{
  "head_dim": 64,
  "rope_fraction": 0.75,
  "qk_norm": true,
  "init_std_up": 0.0224,
  "lr_mult_o": 0.926,
  "final_lr_fraction": 0.02
}
Each number is 500 + 25 x the weight over its row's rms, rounded and kept within 0 to 999. Layers, rows and columns count from 0. Numbers have three digits each. The size before them is the row's rms in percent of the matrix's.

# layer 4 MLP up, 896x224, rms 0.164, rows 516-640, columns 112-223
100:482487480481543489505526518491513502488529442504482471533536469503492493496473522560522497472498495516471510504534462493492464477487518485489518491493519559523496509526490493474518502517473475503493462469505504471470524542544501473528515513525495498495512497527485459487491511496501502480492512482541471557558471527537506508509523513534
100:507503498491494514514501513466485445466511507501543559484464503509509474469535510459523454477487472497516479474533480522527496495519513492530496538505471516522523502498517497464450502540517512509510495575515470513544476499466459512502494497549493541545478500476481494466497524497544477513494475512520519510464479522526518506464515497464
101:510482492482475476511494512489461492487565549529480561513506522458479475522481527499547468535507502475506540479478468483507531482501516533484451466506438467512500502504525511482539495507505512490479512505564496506461500532492526490533507511517524499533492494496520461510468508528494528477536504462509479467488484521516517489480531496526
101:498537517514514523517515509525481465479447495525498483494522495555528527480499523552508474533478527495492523495513503475517544518532506527548487518476484507518505486477491485464511583468495489509481535456497510470470507519537459529503509529491473500532483487504531509449501472481483480485516505477493524459433529522541465510492511470466
103:467471503458501459468520504496484478473484517504539500507491498473478497484479495475509496514530487494462493518511525515517497487534486504531496514460534534512483509493521539424532535530569568524531551517468499474535492525510484502457505494499500520504473481489505511467484574533478491495490480518491505457519484447519486496502488470485
099:479487491514504498512490527487499535507467481528509528493477504510517526518488474540535493509496509482521502479491477549542502482481495493483496425499456514510492545491581475472453526512548490496502504510546523541524537499511471504527557481513511491532487520514498510446497543484490507536506537489484538466524514509454466483474487491490
098:484479486456500553537505467499500534549488506490467502514492533497474503511482508499506522502483506518471498495524486486481552501510487491502443549536528530500515471516438500452459501486498524500523494517476535499462488532472485476495497445518501503487522483534487465486516462487498519508523509498538506494475533531512492504491495508480
097:479485531481485537526531486518448534503497515524485502499489502455495494482494512489485489518487473495513527461515480514470545505484528463447525542486445452493503492541512501476475515446489515488528475550516519520525465462499457472467509479498519534550528477490489492484512486524501521512500473520494514504522477460494516505496500561535
100:494510524527502482509504482476479484480507504518515527517479511476466473499534500524504471502500485504482482487516502432496508547483500526511505508528476508560516507469501516472512484492520535493496523526523500506489507514509494537496449480472524487542459545498507504539482542534482503480473473494478508525511519505546520469514503472519
108:515485519453495528517496468501495479489479498532514488486469489497485479455478454477491479492500499477488530503491498528497524520509494537505557498509517504520490499475498512472477521514526532473491583487454474478525504489472484505558477484573566488484494471517520489498481488483511500482519509480507504516463538452531483515527486506469
091:557523491482533503527498492464481457461479487523520518458495459504501499496501491557513558513463487535494500526541494508499498464491556509476476488531496552460520493490487505464493475495522502509519520518504513493478498506490500499518537493544484533475462496468489476481466505488472471526496497504520512512551476534471497499515501494506
107:520517471547484513502537477477491510505487478499500518491447502507500487538510490498529500526534466506506494490521509535495497438512532527509525469489516510503498442503557494479509467483516522524492494458455531508507496502483505492518503543496539470490552469496533480489492499494490459511501469471497480503501482496525542551467477522498
098:490505490478530519497515516534512489475473490479514512438491506475536483513534538486492496531479510476516460481454514509485478492523483465467524513507484483503481524530514498490569467492487518491444513431498498516502497546556494495509522492473466497503528473479546510508513470515531507521543501499497514443507489526511497539562478495499
098:522470471474474528477498492522513509477545501498522516515492487555522515491490463485516509513513509536515517505504511487539496497527554513501513493498513484475534531510529518494502477477520483473481493533478467522471521471506496530488503485480488487494478498480550525524531513494524530504549476481491490476443539540512487535523489520515
100:465496541489493503503475512498528484491518499515500485507483516488525496511518438525490496500471534493508500465446476493506523517490480513464518486525461485508482478464536528515511526466543471484485546500485513491496463482500505509526530492526534488480480543482513496473461518492440476546533514500524473493513482530518432505452461435506
098:437480519429484529507463528521512476493517492511473536511504471520527548520511524481474497523529474505488497522510496499489476515506506521459574524492539479517480484503516496474494527505509465500513499490517480473536457547466439499508464525485498455480499517519485523502482472484483531456490458505515475452495482491459482456507497490503
104:513470510523532501512483474474539532531479482526504500507527520492522494499468448488497448401474523528499507505487515506523519576532495500512508478524477507506534555497500513509478489521500526476522477460492474532524527537501514485521506530546543505518471485487479502486488507523506459445487500513508466471492498510491535507493504502553
098:480488519538491518518506476523493493496492525505506446487523530518529480512465529478515506450533446433481517506524506520537511518478527501522525474452487474504491494517496494490476486485495529505543516514485509513510557500483517488490488437492543500496498490506533481502447543503495512474473462513461492515544476500499514492532537529509
095:504503547543495512512525480449506520453492472537486471498533474517466472495541503522523524516527474500448526509469481481533516508490548500486485517496480507504536513508514529470547505496449516490485496525526481542510474432481486470541510487493501522497489465494462491507513507520514483491505462513469467497457485483501456475489452535518
097:503500488490476484473456493526480542512509476523480523495495513560509457507479503501484483476489538555478499532505464531478488464488492500487509526478486467449510502481523446535484486522527496489486477516476490497481471518536489492478442462476505500514497482494514507503500504499526475498509502541493490496482496524524524516464450503469
104:553512500521517545491527472521525524509497523513519506516448515497493515534460531517472486533480493524527478498533500482479531488551491427471501499488492482513475510507477493518505452523466505471492477463501487470510485504520502513501550533508533528508518557473491516486487515495512464490474524507497482508505452479465507507483500495516
099:467470456484529491494527476532495510482449513527511475457526529551535510534515488431495520513507475474494487517497529541538512486507514525503516462481564436488474514520507530454537488473474495488516515511513492490465548524528496507501500513521497505538510468495506476489493473562500493448522487480496464481509451526489515516493511543472
107:476535491499502520540489511455530503478517502557523486483515468482440485530531540479507491519484559513487485514487525527467463472509516473532479512497469543549492484498513533570527507484506498466491483493488499520544470519506527494514522488500520494456507486505520485499544536468500475449479439513481489504494491500494500471516491452477
099:527512492424499478521474514505537463487461527461502465501484503557462498543488496522502483494497498522521535507489530511494530468469482506498496538507491514503471476502488503467533502521515500556540516450489533497527532515531476506493476473510493498471518501517539535502552470522488531506540506496484514495513477506477521459491483496498
106:515467486509465487529483488455498536506503512509492510496526502553506519516520488517523508465511551512474467518511572519535492548492516484512491452485469515524479475517487500561503456544497499555461479511469507493544504478499512522502501475465483563474505550537524461496524511502449483494490535495536551534480502519454484503515498481509
099:507538502459508459500461474538514478565445507540514506465500447543504510517492491512512520528503494506460505547461518493428532486520506533501470558497481492498493520508544550544516541495500481485491498517533516467482533512496523476477552483564533510491502505500557444513503500518504485507498484516504522486496530505469484477473496456519
100:511521510586507489506500513551531508477550475509510523526483532484527498513494478475478526510480547494490487434561496495538491484498480506512494525495509485459500483520479526491503506474513515471511498500500522509497523505455498481466541483517562509512487495514475497526478490544541479488532484511459521517496522492483497448459507504466
108:466470552504496474510452503509472476508513494553487525509524487475508490488526451510484532510466547514495518571507451443516459538510516478483532498524521525524513463520506487494494522495479493510487482500498480456516505536516480516499531473501465491481509496494531507513508529498527493482478480477491541456520495486501452478491478486504
098:500494466521492491493477511534500519528476482554482484496514488514547551467518523465489502525485526448467506510498456511511498493493475506510475524513534498469514478507509511497461496539475454453468528562505533507485521518506507512486463506498452503521495506496516512455475481473532511482511528464564529509501522486572512464495492503458
100:476518486476518460517511531484478521522475487503551487479491478520498527514497481496547521473520530537493479482492509476496506520485514504493518492491502524501475539514520559521465505500515486451462540485521492526531475526497486467456485446518556512513506523482538517514498490440496523531520463493503450457541489457510520508502520481491
094:535495462541520496534495521499532495474481480537521479474523483478480536537489478467540498518441522456494488512519522459497493509515511472444486479522484545522511460578481466511481507529515523528505530508484462473483474511515491508522459532513504526491500516477464482469535512503542466502496509487476507540494502508532507504483521496510
097:488512447502551536496462485555516577539471465481515525504502492523547482494494537533507500472517436461491474454502509487482471536501513503529454537501494481509528499508492513465469524508455473510463496479518560512483494485525484507486527452528507485498469499486483522505531543450488501474483507521482511515506518477504462538483476487494
102:504508534517503496497459490493537479531495488480488494514502501503522496516484464511512536486486476481489480508499479495530526489531498495527506528541477482536472504564471506499494554493508487495499544511488489536461525510484519564517486434480530509503483483525541503531472482495478500514524559530508466488489520511484493505497512495494
108:508506518441497498507459506499532472505506483498534505475507537542462486526519486489532538498478490560489487506517470550541534507499462488460471509530495503523496477466509503513503523507518480466495516500523508510524505478482494496517529518514502500499472496499466466482510436519496451496523505510473479506519505535498513488485462481530
103:478515469505520505511537522533505530537500530460497476506486497498481501471491501519509490452474509538490515516466498483497536500496504516482481507533528486531519518453505522521477496514494492482521508524498481494531515528483495470503439506506508472506537556492547491436509547491488515513494495492542503477512522492446498545472556545456
107:450510493512500521519496472511500483504513487506486507530542521500514482489547489477507518499501558512531470465528491482560514443501439525506495467515521515532493485488497474499531495522542480522495519513488477506533471501506534522488504500469468497491509530531501433514506502528474504495494487474492480557524514483456495527467474537505
090:464524472553481515534477482472510524502491455485493497498462484540504517526476527476491444482463524524492498555515464500473504491491493546507487502486552482488467481527515513508497484472446467507470450498458511523510535497545507503519490489468502526491523464528510501487495480493495498472532462463503486472522519527490517511466518533516
100:488495529507449471507480486524539459474509480465504489518508503521525518514527531535504529523504524472490480497494488514518513502542503511527533487523486483556500480473507465522527503445496509494466499507500505521486477519491544486453509475494508479470485474471501509511515487480505488482518493502522447518455486472431472436526488486517
103:484474482499524516463470458511525500507490454557514496521512469513487460545501484550466479459509559484491534493498546478499493502505476516512510527539508487518522493554444496532515462519492518512468551489514504439527508498483508525505521489538508493489527458482484492541518480478482506505465542501488487496485480523506513505501520525490
100:521513503461511446492508512486508535479459515502512512537477517498464455483500531522516483486475465505529476460518493505478523527514504506494545493454480500531481519559497463521480445467539497497536518522558525457486497483477512507521501487517539512503509540520472532471488569487518473543478525523501495492472492517464506557478503493502
101:529532487503463520485530492503503446487524496500491456561508521553495507530451507504484528493490486517490528530504483511477486508509499506496461500477505486519527491519508462478512484451522473459469545479523479458498493492522490538536538512458495505467506508532502490511459492515517505500459478532534501484480480504453499470492508486506
100:505501490442491488527500497493545496469496502444517491538532491508500503522463521523500464506501503475508503484504487471460471490541490505510544502507532459485494547507464440551491474503492461477488509467506506484505465521472482476481471497521542490473465489476486537472523457536489462499527531483504498484487529470464454474494511506491
106:491492504493503499488479417457492500544516515523473524502470510490492489490510473528519533495487500450513498522505520482528477502511495502514525508511507536453475493547439542516489489518487502476553462539498495493487536473478483456484484496521505504522478487509507495514475487480499520536513554487505491500490539485551500544491494501516
097:509495496511507517519464483466530511504548521491475497519514474468472437551490485491460561483460516479481508477426487525507516451484479528515488473494444528535522490522521489494496473516490495536507542534497455502465519517475500531466533477481489538481488467472510509496491515495505507497536521512492469530520508491519485450501466497497
099:464462496491466476533536532532504525471497489469507504527460438494524493500500472521482541530510534502470498488466507519529485449479484474514547517480516522511525447495513441499508475481473495510523523548522483467494572490479490471520556486494516510498512513515510495556493496503479480493490495500510516510486497528497523498483453489460
095:477510469483530517499454498499459481511515506508516480510499503523538553464523519513485530509475562484493521498512514544469523486516514506485487494535521504472543449491495473488484518472493482502488542442506485501495473470474515497526492488480499500552488474480496526508516546460508485532508489529515532481493520525483523504481523522503
098:469478453496483531489489476460535488493507510469497540534508510477474513473493522518503537467507536429506479522530504515497484478494445506491521498469543500506481490520506560516484518486536497467540478522485490527497446473509540503545507482489510538497492515519500503497502459530501470460491512538475489521515496523489537523544481493500
107:507489552489493518517508494497504493546540489524510511488521495463506538468494520522471518486521494528470473523502429515520494494533470497522529504511475483517508467523486464478501445488519458506479512526525519467467543499537548489515480489510483504510502463481481498496509496498502460476502520531491501477485514477484528477478492469499
101:506530478431463501520448443500511495506508518518476495461475482481488539522533505486505540545488473481489531466530481494467505474525508515492488489499487528486534520511497529500467534511519488493496506471542503516518489491497511539455498494518476542508513449481539481526505458527519514498548528498509510463522518501505515512532482479524
103:504545504476494510497485504468501512516506476496494516522538535491476510520497466464498501535499524464502488517522529543498521515494524453507479486484481519507498491532499495502465506519529516467457499530505492486489493484522500537515525513544512509526490496503513519538523494532478511490460524536535457484466486495447496502511491455533
106:512481538481493453492508486509494496498521514532511473525473499477497507523534529489512470503486464468504516487511482469566479487512467538493528501501470486525510452494440541478455528478491504498469517514506485509511504498497510495507516478498518518492535527487475530505487532548467475492480477537427510484539466537527544498528523488509
101:472498481506513514506492499514504498536500454515534530517506452528425487508525511521512504493486504505554518489474451444533522505542490537472515493477466475478477514506525504476512469520519490552508529501497494456464509474476468519489476520547510506509488505494481486556457481507461498484524511570535448481497529479480476514475505497470
093:522511487498451472492557467518467486480538430535503448483477509525467506523510542521484541505479551451520465464503513513533499530524498538500479557497481514523512491534500515482495520478495535508509475488477528510497492554495494522492478484544526516534522517512510496512447467518481482474502496478511517513490495478525475491516473552479
102:551474538416476500517464434505496500512564506506535485492507532540535464522465503555505504473509511446482502535522508468488442468494484511449502495537475506501481520517529515478472493519493490505516494505501497485515500506523500495498484520520459466489489458497581500524495490467515486463477512527519495486490464496497484511502470482488
096:486482505475569505529511478504528499508486535465499475450522526479509449501520480492478465503491510506484458483496522522484495492501521463494499524499506474471487503521476533456441469476489522445517490526480545538514509493490508524486531525493485506505474524533515527430516504517484504513503498448493537481505479533503516499483521532492
089:467478483518554530526503488489511535487551504460473500506517486474523456476527480540515522558511479508530502492483455499509523452476521502526500495516512473505483500469526512480515505506471490453500520503475508484480477518492549479491491498508509531520547475525505484536505477460489513504503458495519487474452504536537523521539462510518
096:525474514478493497493466467527466461465496493494522469500497487464523520503487485532522494482537490472518449472536513510510489494472482463468451496509519499463508518475481471467479488516505522509517553508455528540481484459495515475492533503486546528486508549482496540521503523512491551504495492487508513520517488519459513507509481533472
105:463503504457525500463535463484481466490492496472480503524480482435510520536513501509509463528479502478519528529472528508484486454513494514482538482498557508500494466506513518487504526517503509501527500530499513449497427481506533493506527494535477523533494523513511499517488479523524471516457515480509516492445459497460481488498481438482
104:507492485507463454505514459493524513498470469499488491518515524500450507512529483510491494477515506516512525506473474488489519472501462526474515467441473474516489488515492519474461518516505494535540513498446459491493533536477468491516525495521502522467482494445500520476494504489466509502492473514467519499484487485473506526499452476555
098:508518524504485490497482455503556504458472530542491492506480466540534519513529528488475497501513496449518477489540482519477458500528506558517462534519487522489501536516514514525505490514486514529468523536484507491521496461478514455480474475524494508456520538490480502471510494514502490460486515506503521474530478515475502520508516509482
092:495495535487496484524489552473491482474512505492508490495542508515512520560477500490503464497512476551476479479477520472519480489531487568477485470486520514504502445493480480481488532459516448489483487546516525437517484517476495541531511520502540490467509510520482479471519499453504500488491455486556500505514525515554508522506506520529
104:514423528472508494494533489493494494449484485441503475569522491465442446482508553502466495506479470486511546475514515528515502463475509474498511547522480465553539486458511508523491480525543538511537518528520513495506517525478510509534493535478510493521516499478445553515529516485519455439460497479469473512508508512537539481476491564490
092:502505489514473510479536535450486458521480494486514491523481496486520527471483472467498520473476537488467488500546503542515507530514440510485486538463485519516525471494523537502517484496517531491483563534497552497504496505502467524504510491504482498513513491551471480534524493518532489492513515483531507475508523509518530527534483499538
093:484500515494512483501483462496480507482524533527467515527507501461473480478530446506487512520533475460519517491448526501475531520481529489479508489522482510521488482524451510516487495529470523510463491541431468518510537477505489532469478468511506510519489466512507506465507529531485493509569503502515506515462515458519491489475517535508
093:497489474495516506510501517489505498485521491459474485472478531508492525499489535483511503502478482519472484509484528503483500506450512520491500489489486508492452490518480520528485461483493531471532538521495482490492510474462505544508477507470523519490514441470495468508514509497507480507485469516497509496485506550509466481488480552527
107:498520485486490486461524455500540499503504490461532483504458495535517485500523511511441473480471498502535481507502508529498530465508503503489509511493548540547496516535534546494485483563515485505527511528528503518511532510486543495554487504487542519454529500520509543508487472486549491491506557497468503513470475486472574528494500516495
093:468452503489503477512465452556473515500538513528504500486477504509547475477537499519534520488493482443506502502527510499510499493488495468513483533529466533545482516516426501465499473488505523471474489520496481480527490476553474510485564502548524520494495505476552495502501528497479512467470503504498503461487522482509508518491485511525
107:478478483470516504493534475501540461454479511482498465502451495519483521478528497533532466526459499470484490523479495501506497517493474496514507499493477476487518523500460530478491466472488533524500543519501481496510501487449456507482528463488484505478538482505453475499516467567514494508535494457516531461484487496453480502502500495466
085:511458462489513506513499527509515471529519495526490475516463527504533522525501494515475544482545474475491473465486530444537474495490513535482502517526492522500527485500528478499549478490482502470509467470492491499504523511521486493542496473449502533497499514492465501535500528538497502543481495491527448491583522479480521443508513488525
101:446508537517530469496513492516514475453524510461486538488516479538484520484509485500546504464512494516497465499542468498484507531494495537531546503506495499530475471501470538440504473507514507501503508539532482484473516457518470473513517531511507501519463481497515452500545482479536488518512501479474530501479498505481461505458536540450
092:474474507526514491512524500512518536528513522532509470595509479515474498499481484502468521480524488480482489507514525523499494519551517496493467514517501501499482502540473527474496498547504504485515487534479492516507494515483487465512507475491484509465493507478474552462485503481515468527509481521526519524489555469424480506465508471534
097:492499485525531532474483500508559509495529498533476474496508529519495536506482502490521546515509494489493534509470444503489528509470498548518478470477513463482495535498548457480540501477504563502516490454481491499504531498474476512493534509508519498486469522472487471517499499503452478531484504526502473489468508477437464510535509518507
109:538499479533453511471541490526516462482537488497501511513508471440555478487516537534521463492524468495522489514476476492489503493453513495495510476526524503496537528476503494466505494501473490512492503456479512475495465512508510540456485485513467489486503481502504452507470538471535505491503494490531509522482484504490496495486512494485
101:495492513464491500501462479470496514530497442496493478540458484473558516475473524485508551495541555452505529515490485505520509457503447467545498529446521491474503503568496490458513532514506492533501484520482476468564518490536483494499507485496517478516492528479524509486467472505488510469540491520511509537492487500515503492522476470511
105:483498523460504488510494503501489477528455501495485486520498503515512512522469520497472525502473452451544495469530456498498512503438521500499468471517465511487522526528516502525509494522515469494506495467484470499499555461474525487527513530503518516492503538475518515475515487442468477507545534479507530488550508545458529514463474522498
107:518498528504525487501486468465512504505478507495482485507474547499513435508448469494519485521511535522508568493508504542588510500516520527524530473476506510526475523467508501461528464489488512495485484494540502483473507554484504523529523493513510494474495495521545496498484469483527509498489443513449511512538536505531549478525494497498
101:514509477465515472494502494520523483500439457495544468497499496456497489466464491513522508480523527529483479469460483548506530521492500490501540500534548493481485524549525559521442520518488487511519500470513485474464511513512491522472505473546508497517541439536509490512529499515496489450482478507509498508514504456523525493503448511482
108:465472489465511522538464456528476559532484493502487458503538511515523503514500486530527494528487511474515529536525459486503475501510524475508481496529489521501487472559479443500505506532493486499482494455499482490506541497501507545486523469503529512523521531497500474533522455464505534518502507527535555460522514513543492471480502473542
104:529548441465502479505477451525508518510491475492483530520520459475511490509538463491497538472477525507488524491456479475530526536522521480506487490516508537479525505530519506476515470492490460520536468478516508494483474487473525481486550471463476543541524515489551493512489521508498448505481494520490462489518487483490459483508473532537
109:527506518481515518500520522503496519553447501495511475491466487466530487513487487513497463484511522536482498506499513497477475522505494481556499510498493537523501494481476510458531507480474508488518543492495484506509525522451508489530500470489498481511466544510507480536499511481516482507496490522509536508500487538501534510450490551434
111:492459497456515505495494480546540530497486480483506496461524511510514458531509551514491482507538472468511494479496439531470488524460463503510393491471490498510456466487477479477501493500470519505445507499503506505488499463499505562524511526497482543478492452458494508485519483525539502515464502492514518486484496514504504547464520484483
093:510464510488504481538539485496520506529466547546532522488487488521511529457529496502529501493494465500478507561562511499573448492514510495504508480475487500476516484491492474506523554504481466524532459536508515426509470518513447463441473524523518496539461519503511503495510494520486504475480505501501518530500506489496466504494501499522
089:520458488510529514519511481513479520504534413487464478498530507511502523427499479500500538503520456521496469477545497507538502456462481505479527463474502454493532525526516469487497495520464475489501490464473489493443467482502489496505517474497512489498528514538500529435475513514523527520501504484516518494445492496476461518506459504495
096:527505492597490513499500525502531467566522459510520517503520509539541506504511487553523474511500487479500508473514521527487492520493513510489531532516484447508521495540522503553526488453520486513499516486453529496497455520476497518474484476532491503490489469504492473543472484434473471539497485493481491507541536534478465469502523541492
100:461526489469454461521496479462510501515478507493453540499520509551497499508470518511515525542503521486515493427504522480532466487511532498504484492522501563485488492510518524497547499497486498534512459512516469520555522456541492482500523536485535509492502450521471473523475532502529543483573507521523484525493520522521476481494525511505
099:509550529478477520562510476516522523524524497506491473489511466483502437495497479481516516476528481536499539521477499525520553529475488522478517507522524485507475472465543478521491482503472505485506518494512514492505553558470475457518514489510525500488493462521476474495483522507502476436507481527481466488511561501498501509488471449482
109:481529480457475514520448492526493481509469503524500516530460507507501510490505488469456493507528500481493498527512524542500490498510485484494544510529529538488508467479507527532483503510511493488510509526533495506510490493499521518511544467461523477516457500486539492500520473508475494506483518510505492489503486520509499518471481522509
099:479511491482475468495502507460466488511491439466499490491517511511509498531490529465457547487517480474443503489500521502520510489513462473530532505469482434476486499534524481523503552538481463496501524502506544464548486496525482469484505496491465470432482522536497439499522469494458453545486493512468487513498522486506474533499474512496
094:492487538506485464532475482507510477512484499498537482506537484490531485463483501538486482503482528542493501523545519490491517519551466502504511545466470513502511481493470500463489518495427496482482444493506471480516502517538456491484470473537512496482511526453507484522596507479500498530503511547508490530483494463484500509484499520517
107:490519511489525448500495545493489490467512524525522488529576476480468475537489522448508480473519472494470511516470515479491500513510511535484437489546504510510506474520516509476472464524484500491468479493554466467526493484462504525492497514505515515472486520468526510493504503534497479510520482513514524521495456517460481510479486502519
108:475485457524517468497497510548505490526489517505501515490485517480503486487506497466496510508505477498483574494484522516484534491464470490509486476504497527501477494501475521474529574512500518442490554475503522492484488516497458504491455550505510526500473505505495532462499524475444473500496510552467517503499467493538523537469453502507
096:499506473515456513463514506494499492442508467526510488525478515463529519549487505479480508506512531478501436493487504489511545497528516472460487536533466465454522505515532514551471525527515513483500506501509515458505443456437482470467496471490500521495510555457482534508469475486531486522449468463478502476541467522457476521516510472482
106:481477511503529466492495531503504500493500470508522461490499499496542505535536509478550512525467493524471468525471525466511537498533531502513543519493476478486499489536525550482515467484484456474543482493469506470532519500496482529523484504513543505477499502490527469488538515493473535492501511538486469475452480474515457491495535480471
101:467469524482518509510514457520485512485509514514512509533540454517488557518468514517518525509486511481501482490503517501464520491485517521518483508518546516513465504546490521472494480494469524487491500507446499469499477522475521529482493501505530534485471505496461485484499489530504508459492483487514518511495506468514495542496465507489
104:484502521525493481499489523530460481546498510473527517494520520472462502514509466486516515459559512528518497558516498487536516524470478540493504486480498424501497524544471487512475488498519502519542540500490486477450501513492478489502480511508504504506489502516513522523490488525501512471487477504500518474483488555486502526481496479492
100:489503479497516490478499514477521518516499474547495490480504457511519497528495496537550506467478479427524502500518491479540493491497502524495466502549469469507537476557484527491529504513533437525512465464535486500550469471537484525512517483524542505538481506502485532460547497475470542486532504477496483529523521485498515470548503511502
106:524478462538502489523533502523511500494506514509508512478460471510494466495505463513476436490547492492509459517503495499485496512504497487495520493477490486467489469541493536508490470491490475477494541517500502479524506475447543518546509492497542483492497501472528580475493491533428515461494491513501482519500469434553500527482484509477
104:501508503519515495503534458525481506478514511525493468500463493505531529487488487545471510493537473508540563451474481476533457534500501503469497507524496555500502530488498465462500462510496537513497472500525498474504465504476532527527483501478511547478527471515499480495468495527497488556463500518499495531476509552504546476480525480491
099:512526455556490464502511517503519530524448492547480502478508477437512517487545429461492500529541507527496485515511488499535549509528479483491492515484512519477524518470512465501492502502469479475482500518465504506491515496506497501528516516487531465515545499468498503481498470522514475495498484515519494533511520530450514516512461491526
096:499452505507509537525532476527504508537497516475510477489488530470475469486491475478469491499466508489495438508490516480517490480489503497493493467502501537472480538520512476436463481525518517499487465519485529494478529557491480524485482487537494514501513451507515561526469494445542524506528464530507497481513522535468594472514495477563
102:464497521457438506509474563502520486475528501474493542506514521518539511519489515522541478503456465507536496485499454555499478481532502529483543515493495498477472440520490449488467461483459511499513492514470480496532554511443496454497498548522530523540492531485483508489495488526506523476465471498483501525488494519515481499443489481484
101:502522499490516521506541496522569492548499460532479498526475459514498478511487470471521534530509558511460502454480471465521516498527491524516513471551534537504515509495510475521481502490523507486517501473496517482472549503523490539463445526502471490478502513507479490555488481488517497490510483500472508489459442538473507506502487508496
103:502500477510470461473521543529511486497465458450498513488492491460500525494515468529496510500488479535512500475520534501508516470511498486514453529489500538459519490489516505522510482498497546538505524491528502495514488506506484507481512525526532496514488522535517453536457499516492507496499554473518472522542518503488496490521504510550
097:482512474455485517494512475494527520488484457549504503475546486507509525518522480470496536528516552492492532495459492471494531476475490508447506526528482460506519472530505547514507486507514487471474472474475507499525492521502531502496516508514526538529527484515485505513466475498482463477469488490502453476518546521496479500484493533518
107:508495499510529518519532494479504481511499520520485471510462512514519491489531514496507455471502497505510500460518505521461488561499503485549575519506519452538516525455463496500490485487509523514488519488518506500548475487478491541519470511481517488521502547444484499440485510486555523473492524439515476486484507511503522503496481486550
092:517495513482474527516508496473539490512506522475465542511502515516547500522453555501506528489500463488482443496476483485484492496503502543477504540462514477469519527486500494471521485508516512469484492486523506513510501465491527514532504491480508465521536517485486503485455444517545494501451493496499465493510513485478499485517488482513
102:535476518510508487550534496559492529441493496531546496492508471496502496492494537515509476520522493491458474436497442512495527497518543528475528493476511500505517504503561492506535478502448494523501521477438496489532515486494507476511524491520500461502548472471486472481492465527541514500450507520498498507505454508466483495483491456513
105:477475503498499470505485516520524485519471481474500478526501488490477492507518467548466521523499460446537445543504533534495467537512473460491538532452494497483534433495497498519484451516523520518503504521538510494539490455477522495509497465465515530529525531541488488511494503508469527520506503449517499481485492500518473482492493523486
102:525487512466458482547533461472485507511521499499502472467510501494493542514492499530515505526470517447486471542506498486487483501475473479492514528533480526493452454565504533476491516524489550504472492505483484449522475534487472470513494504471442510494507508487514516475522506478497530457450532458494474455523527517497491485533464502509
090:504548509464507549498482546505495501523506518436490449541547509522507447523491425476480541497494494511511530505501508448528517517468513502495523492468541493512513457493517523501516472524514519501545474537495523487531435529463499473487521534497497524506525500470545502500505467466483527491496501483496461540501496447522528511551476483520
094:498499472507491547499500488505483500460486531508528483479455473478525478513490502490502507467477486515540452508527519535533533484496489479514500574541471488460464496490500513514511516494531511494489552510537462532540480477528539468485482482499526515475518500516502515507515471468478472472483508527441501512494559540498517494515478534520
093:510522513499504503487457509487502448470500506491470505486522517476507451530513494502530475464550538517454493458517502482540549521503530527508525492455496553547508526511533513509487505515491521491445495511487516494545522479507478495515474513495542499493516505502536464490522540458492543473480518505459535496540508499487500491495489508496
103:441502483470465501514488470494518461526493486476495478487478492513513469468510513461501452474524471526522516489500511485514522511490492501520464504557466523510535513497494518537496477507482488473449495523523506479499476498471488514520486496526512480423485464503465511527500499507497515484491561511489493517479491492521517522529515557495
100:491526492502478493472534504512535483489487486431526498542494473478455467496522504496491501504487469502501504492529515501493548531548498450523496524473499499526545520522469508436459514516539516517503512520544482455466513482482503515499510519497489512465522508513459527544454488509504515463503509497503512479553522475448510516478443491451
103:491480491487490514493511502470534534459510518454527479518500458491544492506489533507464459484486494503492492495519477466506502493482479461554469487519503506503547498539500505487481505531497515510480469453485519485540496473505526473504515544474504545503549521445529537508475463529468487519473476436504542496504497485485499517487490520514
095:465490511431533487533474449484427482475516489519502524492517504501545498479502486493506504480500514497500477453494483476509485471486516499481496464538500477484574497501510517489499483500491502495500469533525464502536528550512518506487503546482516551485495464508466511505516477556503542518477527499526497505515517523504534492537490490485
101:458496509491522473489493510494483541534463482508477555552492545515530486532516476463501491479557505468493474481530478476497511461539472484520486475534474507535498502453494464520478491510496486498548514503528522476499529460512485481460482472537456500489491497502515493508490503459444465531560533460468530487527504498484502557474536481483
095:480536492487507498478486494487486514499505505491538516527486504515512474527467482476465487459528511502510502473521495457466485504463505531473537511494469508510551471513496542528499482502513502544467535533505497496440489478490491490509482444467503496522488488492477480471535498490496497498500508505484486461535462534486538545533471497509
101:520500482506502534523513509538527494522520497471508477502528488464478470474510513518515466511507540483506514494497535521540483511495517512472530531480493497525530500502513503516489491525531490495519490537531536477497495487474482526495466507480477481501532529554478533488532497485526470502440501492474475509481449511456540489502539506513
104:484475503449520481573517492507514539522529498491483518480495497508483492533485459465504457533504483534503534535531482471513504482510462499472509502492522488483553516494542484504516467456506499484553460505474484483539507465491529494493453530513527520504542485472523536479510532501500482488544471496526495494527506484461527498498455525498
096:502517516519482483469506507489524471532489504497480474485490487528542494524558482500482519478533536466464510426485498541484556484457478493544474534508486524538496499514472544533477459519504517496501530527513462522516505563494476529504535534511495500507503468535512470490497478508472510532448520473500508497516502525451503509498514549528
103:477523505521503512536518489475533518452509476487481486528506488487513453503505507482473509479483504474525527525545491463519513515542442520535503474534474502523507519491470516512500504516517482526494498498515492507525529495464517499514516524485503536506553467488506499466478530488513488490472513509503514463525488499494529519496517531491
090:483491502540480500488512541551535543532473518522558490531508512475515529520522497491513491476484480496523468486508542466521534469529479473460481543492461531493512531507480535465510505491492519493489482502509528517498497526465470501474468469475468481524527505517510483514546465504447486464522481484519513492510510508531537554511500505539
102:509441517513511480484542536500540499488494480502506455518530506483499487515507490454464508490482472518512463461565505479493541474531514520465479484502502522474455537545494509504456437466513530491521488501461466531506473492523476507518478505468473511484502499487497501513498517489524491520484499490557492510490484482430527510486539500476
109:499505475504467491516565486481484491463537508457544525488498522528489494518484545477478489488500488500517511520497444500532493493539511554485466489467508506532544487514556487516551510512473477469470550526542512491488507529492496502518481508497533512492489506468445491472504502522530501496488502500503477506473534484506489543458517474499